Part of a small language model's weights.
Architecture: rotary positions, normalized queries and keys, attention and MLP in parallel, capped logits.
Training: a variant of Adam for these matrices, 471M tokens, 7183 steps.
Each number is 128 + 32 x the weight over its row's rms, rounded and kept within 0 to 255. Layers, rows and columns count from 0. Numbers have three digits each. The size before them is the row's rms in percent of the matrix's.

# layer 11 attention output, 224x448, rms 0.177, rows 114-223, columns 0-55
094:138133115126154109148124133142130137088142141112148116104177115154134147092112166143119112111149101083105133094110134125137139101122071103102120120122085156120126127140
096:129149117131123092093162132101097097159140147133133122133122148111094092127141150131128147158110155136110099186136141091135108131104128106122067150104096130166104128127
104:107120120119139114104134139113115095133120133135131129148119138100137132151145111150102109114150133155122153132110111134153129158140087110108130153118140136101154121137
092:116127131115111121136107154117119124133114121116138136124124119133118101103125132131123121107119153131163141108117130134147134151114117134161151129108123147102119141126
099:135110144092144142134099128133126129126090139090157113177128137116120153127111121139147111119151154122132113153141134122123127115088112120120124143136165128098140169130
103:101131072104104117106101125164130114129141102136126126129155149103143129127162150159112128113165119165132155113095125135138097129128122125122125151134127133112148106106
110:127127125140132102120143142137117141123138159147116126119152119141135146123139129120125130131126112121111116086135099122129105108155117134114159128143111125147117076136
107:152149137162157110130161151126122124128126164146128106121134130141130137122132107114132130144118083108113124076150170159113113112134113109116144134126134101150130113140
105:104174086141120126066140176138063128124146123140138107117130192085149108159158107135072151134098115158129135121096128111179104152144155143125161163097113125162082108124
103:171121143139142104153150141119177118150105145149120157182116092159135133122092130145152105093127121101106099112134123118088134149142101130097110089132138099132119112122
087:132092121128129145119154136135107109124150120151097121130115137129128120131104106103134137134144138115123155107124141138119132094108132145143150131135134109087139118129
093:179136106108095094129124161127111114167161145143127139151164141129152114122099108085127100106138110115122079139114137129127129130100141158165113112101105131120119154153
109:108127118115135098123092100158140122111116177107124135131159130123107132107131125127119177148113133164127129151149132141115108119159147097116087142128090065142135133112
098:115144158085168116116144134093156119115125107127127117110087140117137137165132092123135105152140106128105137122120130131132132151151107122108131130124158147120147142139
103:157107138156142134147157124130135152100122117180090136136126091162125141121098145117150110116165113104079133107105131140120133146119112133084133133135130112113133114141
094:120091110117129094114113161110166126118096148151161121148120161095134176139128107117102134110138155122141111143119122094101119130129112124149123113124126118118124130168
102:120135121147118153137143136134116143121131154127123137108149112170109117109088122113143115122130119126128136127126111147121139117120122138109166123133094100127136108090
095:137152139136143136141114132119141128148118124115131152118157114131133140126102121118120136138128097135104139139107152125134106148190128109122118127083135127146141120107
105:101158109128072146150098120160103118123097149119136110111120107167110133102135152135127136161082112118125135134116127127151133130129144126134123122136148111140126108105
089:156132173119134172158126110108144194138129105129103142109165099159087144139071165139167103110120131147096125114139152160106111123106116141135150115124135155144135130115
097:165110123130099146140120140136129141103136073103092147129138099145120109139106123113161136126102092130093121141131128135112133148092142165088115095120133129123123128134
093:125139133124139152141109109157110104110112157104140145125098106141116111121109124142141136110125113147124130167149162152104113114114131113143111123131146127119131171080
106:137157156131135135157134143137107159127097112113127125105116122152134111117101138128132102124124111092125093124114116106191142154128094127111125113124143173165110134149
113:143109150098141115162151107129173157127134127130134120138140110176120102132105175162150112100117137133130123113162104157125173122130088108157129124130109149137155140107
102:127101162140145089147128126130116112128122137116120133140147094143106125112125129125143099107158175127109114116126090115113135162143117138118131131145118144128123130158
105:149154149115142122143141122123122150124127174133116130123108110143122130098100132125154094110138119110127086104131169124118150109146119117153125120109108167149095156136
096:147100139110144164147118141134155152112110104097128116143102116140131140142124142153159140104136117098122127101133117106117095117105101122097146125143140134111120109131
096:102125129131117150138094107144133125142138134123135105124102104137124113124143138127143131154140158126141144170127091140144144129082129128097113133171157125124156118109
109:147134125125113132129125128118111127161161152135118122139159113139111138123125122108140116127141115153088120125149114138124102126128138123117114143099108113140117133120
119:124140127125131128109107129150116110147127121102160124116125157089129126131151110130115126120161127110155122140110148106130113091123139114170111127111136148106122138110
109:127106117147142143109128114125109115119146131177096120120098134112146155139138098104113136145158140122121147139111160126123134127105161156117136143130139126122150145113
101:135142118137116099114146123118100114108131183157128131112109133158136133124119120088156119149135129085122133136161136131116132100132129123126136141142118115133105116135
082:091117176131162135152116070098182153146112180145143109168139107134087159113115144151152123176144176165108122151121111110123149134141073072122077158169145106159161131113
094:098155110128129128104095106144085092123121132149125102097133165103149087116147149148093170147117123156154157130094135121191133106084106099131111151094146111137144129113
097:092173129128135110131117103151140128148126186133156084109110136137140112098171149167130106148138136152175133094136130140176155108180102088165152175165109162169131123083
112:142135139135129103123158124114121130149140120170093146109128127163138105147117114090127126139090116106116110131144095109143134123139108169137164100121122129139113082153
098:124126152115154127123123112091131141156132135157151138141136127117132130137110113138120118134140131146137124140136140116107104145157139131145122149119136118118140128135
098:157138130125112124129154170111114159129126127102127128146135124142133139150127135123147131089069140119114094129160092125125137150108116130128132113118109151146072127175
099:153108110118136145125138151123156115155138103101161144156130123105117159155124111111123113098150120123107135125094125141105109122130153140106128093122137124099134131127
094:128139097106142100106150161128114130118178139134149132119089153123171098137152107146118118125133107125166142122149129115150103092118118120128169125127085140121141107104
103:138155141138116113145118121174125112147095157081140147109115121132117114104117139127148145120143124127146124131119117140134101138112133099133101123135133149142118136109
099:139094091109081149111102133095123135128152095161122127142113135102118138178137151145113138107136177168117152122128107121127152168092169169110161133140125121132104139143
108:133108138088097138158109113114155158138124142113151124122106103137100122129107159159144150120115120163149106145155164124130131133121117120172166136136115157131159184102
103:122118149144157157124141068180147168108132138160117123096115114144120134104114133145138172168080128125144149193126132158123191129117157139122120142176094105165115147079
102:091180127136135108129091139127151121129100144163121122153104152126153111127121131160117132133116119149149148097130105111155117127134099111122126117129170108149146102123
099:091154131143156120086098127125125114131182130135125106123163151077106127126162144137087134164171134170118153119115151146127099128161130111125122150093142132135107114120
107:113109115103113160144094125143165118140104089105143133139103117119128096099146160152135158131105129151144147118114141124121142116128104112138110108107139119094142121097
100:150137123118089117139098153134135139149105142119167133159105134116127130149115133135138117108101134142133119129108147144159100158128109120136122111095164160128150143145
102:166095125120119114132136097133107119111138132122104153135150106133111133140104144127152114100156157136091132157130115133116136135103132148115125129118126108091121145139
108:125132133139137123112135133150131122140093144170143147136129130117137119140119137144120157117131121120130148148121106124098087125136114127122135112128130091108130110109
114:121120159097140108143134106134152155104116151126107129130133121148128137104111150128154115117131146126130101142154135102133153100152094109135116144117112124143132113151
101:137150120118172123126131137136113121114134100145095140108087145111165114116143103142119131085136135110150142128125148123160125117116129122123112108125136157118131121130
103:118124142128152127113151124146098109143137107119094106098126144103110137116169142131122170141131144108128144143129130114144118116110131107123102161147120136158097115120
100:089155118088159120105137134133119152119145099143151099102081143105140109134170101136114126150117137164152159141107136146174115105137124124124156164145108159132132100113
100:165121117104105134148126107181131149128131120110094146131136112150142129139137149145150154095117113127108115138137113147140118117170141135117119135131121109137107129097
096:151108119133139139132141161131115120110133110137098146132128110140139147156116099095138104104147143095105107104115138136114132135124149153143146085113122155109116115140
095:153101090155100072154118153094144120163129116150082140164145096137151106111112147147129146102113147128103105094118099082146167175083127136108100126102110127170117120144
090:119127125109090109145102123130119152108123145139126127128110126147130127111122162151144150112125151125111127108124099093144125113141091125113135138097119088119120124138
102:116100129127090161151108124088164125149093114122150132149109123131080154137121153123132182116093147168123172150131124146090152140107154104137105142131141108123159176117
098:098103088160136164086168159137115115119151119135156133116127159105129110146166141134097124116128140156130156130125129154143133139096141133120136124132084116099114108119
107:137096139161137113137164134123133165104134130121136138135118118143138120149119139113140116143133150110140116142144107114142141135134094125148138117122104159112122127152
093:142108152112159123169107106155169116117120112106126134167134084173119105108097162158161118149134123138094119086136122139108115158130079108126122116137159102099171131133
096:123149130128121116126100125149139126101100180149127118149112161107146111109140158166114187148147116133143158124140149104138145124184110060113102162098148080162134152122
099:115132123118115130151141147100149141167112123112173139113109125136137122118104123101148119123155113127152126121124169143143122098113101122137156111157134158119185101130
093:155122154156146119141124118129124153129136108117143131113116103132132144154141111118125111125126120122117097127148117124139088119156153159179106103123117177121083143125
099:107152109151125105134116172104137159155113146110165102124171136120158108143141158161111120100144122132126124097145123102139136134115097104147156094107113138143147117162
108:149136145116127170156113096130144161116149137103113143099122104149103130146105137134154139157127096130088110152160098153118098102118142126126111124144141114135114125110
097:152107158159173136138153126158112143097124144104099123115160100161122148137123089088158103149124137103122109169164126165095109145146128119148100130140099144147125146130
100:135122148152144149141111101152157115131143133103147140108155110124113119118106129130129126141154095111123124153140131153098129113129106132122116098144162132118162129118
110:141129130162127135140122147102144109155146118144147135179105125100143136154138112120117109106133146149125111122101105120142116167119140155129120128144171133134143143146
102:091131094146117121113131141149141110124109107145113107120136147128141127129157143106116143106122151150139155099138104144106130116146121127143146121127112084107150105140
099:122135108144101137098114129128113127128152105157102112116126162106123125153140140124113139140134152144139163092115161122122110129132168149178137132094131131121114123113
094:158087135137131094158133149115154136098114118130138113150120121127136136124116127140148118107112154098125099130133113109137139151093125139127107116126144132130074170154
094:097111140137120147138108124143097131115111101130140102137140129144128112145116108106147133161146140145128144152140080127143128133083134134123113143164171122107153141110
102:130093090174136114122146134120146126126150112161106101126152146123146106140140133127100169143106132128150134104137128152121135143095130146135153135103111105120148116137
097:127078118069146166129137096134134131083161156130142117134130133139132143117150112128146124143149141106126110135137157139100151097123144130075140166144115097095130125115
106:132115127120099137163145149096137161134139115110117156122114097156112135133111112117152096102130104126110102109143151142119129131123116137120148111123135161141148120157
102:122147124145139110149131133120146120157126157113151083147152104127120149111142098117105132154108093124130114129136134151136110108165121097158085137122121128145135135130
106:145112108111129135155103166096106138134134121097151136158154104144138123124131131139129072084164142119100113105129126131134110157119120141079173129112104129070161128147
091:140135121134125128144107145147130131124164111100090150079141082160115124088118127109147118140115103120099124119140129132114119129094142162068137111166111132154142098140
090:118121159132126140128125122141146123092116094133150111126111148120146127133117136110136178151108099093131151116091126118140124105107106129105116109126191142102121117137
106:094134076109140119094130145143123123125129116155099101128145141105153123136142136137114097132124103163113156103095138132147152133151108125119138128116114145141150096126
109:121139110136130094105147165115107123134112121130150124145154162102167109158132129148104109135113146130142139141088135105169136145097096140134160123085098138116118119132
095:115117128110131121136148111112144161091119139144134142107115142140135130139131152138127122133121126115143136123118132111152148127152100117142149130137121155106141108157
101:128164175111146130133126121105133104150118157134113149125106121123145118114112104145120134104143114124131136123120131117117136159175116107133095119110161153164126178135
104:116117159130127114115125118095137129115099154133136110148075163097127151126160124132130123127140182132150111135138123105126165129141138111172117149127151149137089173166
099:149133133111143096109105127114140090127154160171129122144105147108130136141115136141119144129113132130142136101131138110105122149117124115140131126121167123154112162160
092:111106144097205112128166105105155151088140141143165127116121146129125135141107117150131139154140105113147135115129145125114130100115081111104168132149109143104165149129
088:107143116161121080120139142146110116135137135113154108125149170116167076090178155171125135103134130117173138089158075125151161133137134099131120141124098099146106124130
095:091143116123109114118121132117122146146153100148156079118093139113129099120160126130110119169107145156147141120126160128168137122144115112143157176127122141152122121097
102:112106093104150159115136106085153123132122135160120127143124140119117179165099097112125140139139115130101134134100137113097124119111119139066135131120163096115144097131
089:120128114142084165128128130138097151109161152140162123149087138110121095108127146156120131118144149158153156128145159151149137136104137122135158154132129092139156151102
106:102130148151107163130163102107127114080167132146112124083060121131142120078155118134119108163126126134137135141112186145160202136134156161116143145122137113159128135103
099:142141156115142124147152141128148172129112136145128142156137119166113153165097111114151070106104124122112085122120142118129092082125106155161163096129127146125140099149
096:098139126106130156103147105115109176095152151173142121116089127119118133146123107135131094139141120140134147126119144137136131080158142155127151142137141122137113123109
108:152136116121135094116154115124150135109152160163101138109132149119160110106125140179110132121135109114147107125146134100137176134138122122132135135108103092140097144123
105:118107141162168145121132147146125132131107102142114139123159140119133120146118147126135135113152154115128115143150128119098126168109120103141125112133116120136130128144
103:154131129176141094117132152127134128116152109146110119133158119112153143138143122128117123124129110105120137103116123129130132133135116147129130099099158128103112122173
102:136131116123161126123144152100112131142138135131117121139125134123135130160121105091121126139136110099122122128131145105139098117124124118148139116113124146101136112168
098:160112124125117165148127131136127137130141115097104147135135093139099161151113134128129140073120118143084123140105102162144114155141136155088133127121148150115116147122
095:151124158092124145132113130112137134125101119123120143124104132142105140158112127102159109100145149081112118120129125096112114117116128141143146088122184156111112124169
099:103131122128124122096133152128102140118105103142142119117094156096119125115127110127140111121145151119163161128122126117144130127107142132145152142152133130108116128130
105:117138143109153137128141139100107118153067117148153103148121141126124131143096096104108130130134123127114134107082146110136115110113081120131134134126167153121161143131
115:124114133163149127138132140118134131146114102111098148158142115126123151171156120138103120094131143119107135141135103135095098155143148151137119121118140149135127130148
097:111156117148137093088111138146094119112152122140119138100124169084144109129158140144073125126153151148153149145149154124144092136132159134181146140118090141122119125138
096:131127109150141118096165158179114112100124115098118094121156167121160120137180079136128114153127135086146142118170139154119114113139131123142123135100102090078116114129
103:119113120144146175106156138138115130125137102137126100124158134137128150172095124080124123164139108104093154118103117143110110107077121156105145118144145136095142101126
091:104142132105122166114112120131114111132115131147127107103119132111117111084137155151125173134079143158140167143133132121121149134135127096117098143116133113158090146107
096:179129147130148151138152123129112133118116148131106149139102106158117131136102097107153096114130093096102076121143138159097132139151140140133131107110120126132099134117
102:127128150132144104123167147117117129130135140167133093150131146147123162156133100097125123156099137116121125097119134132134115130165128141143157156121135103147120106156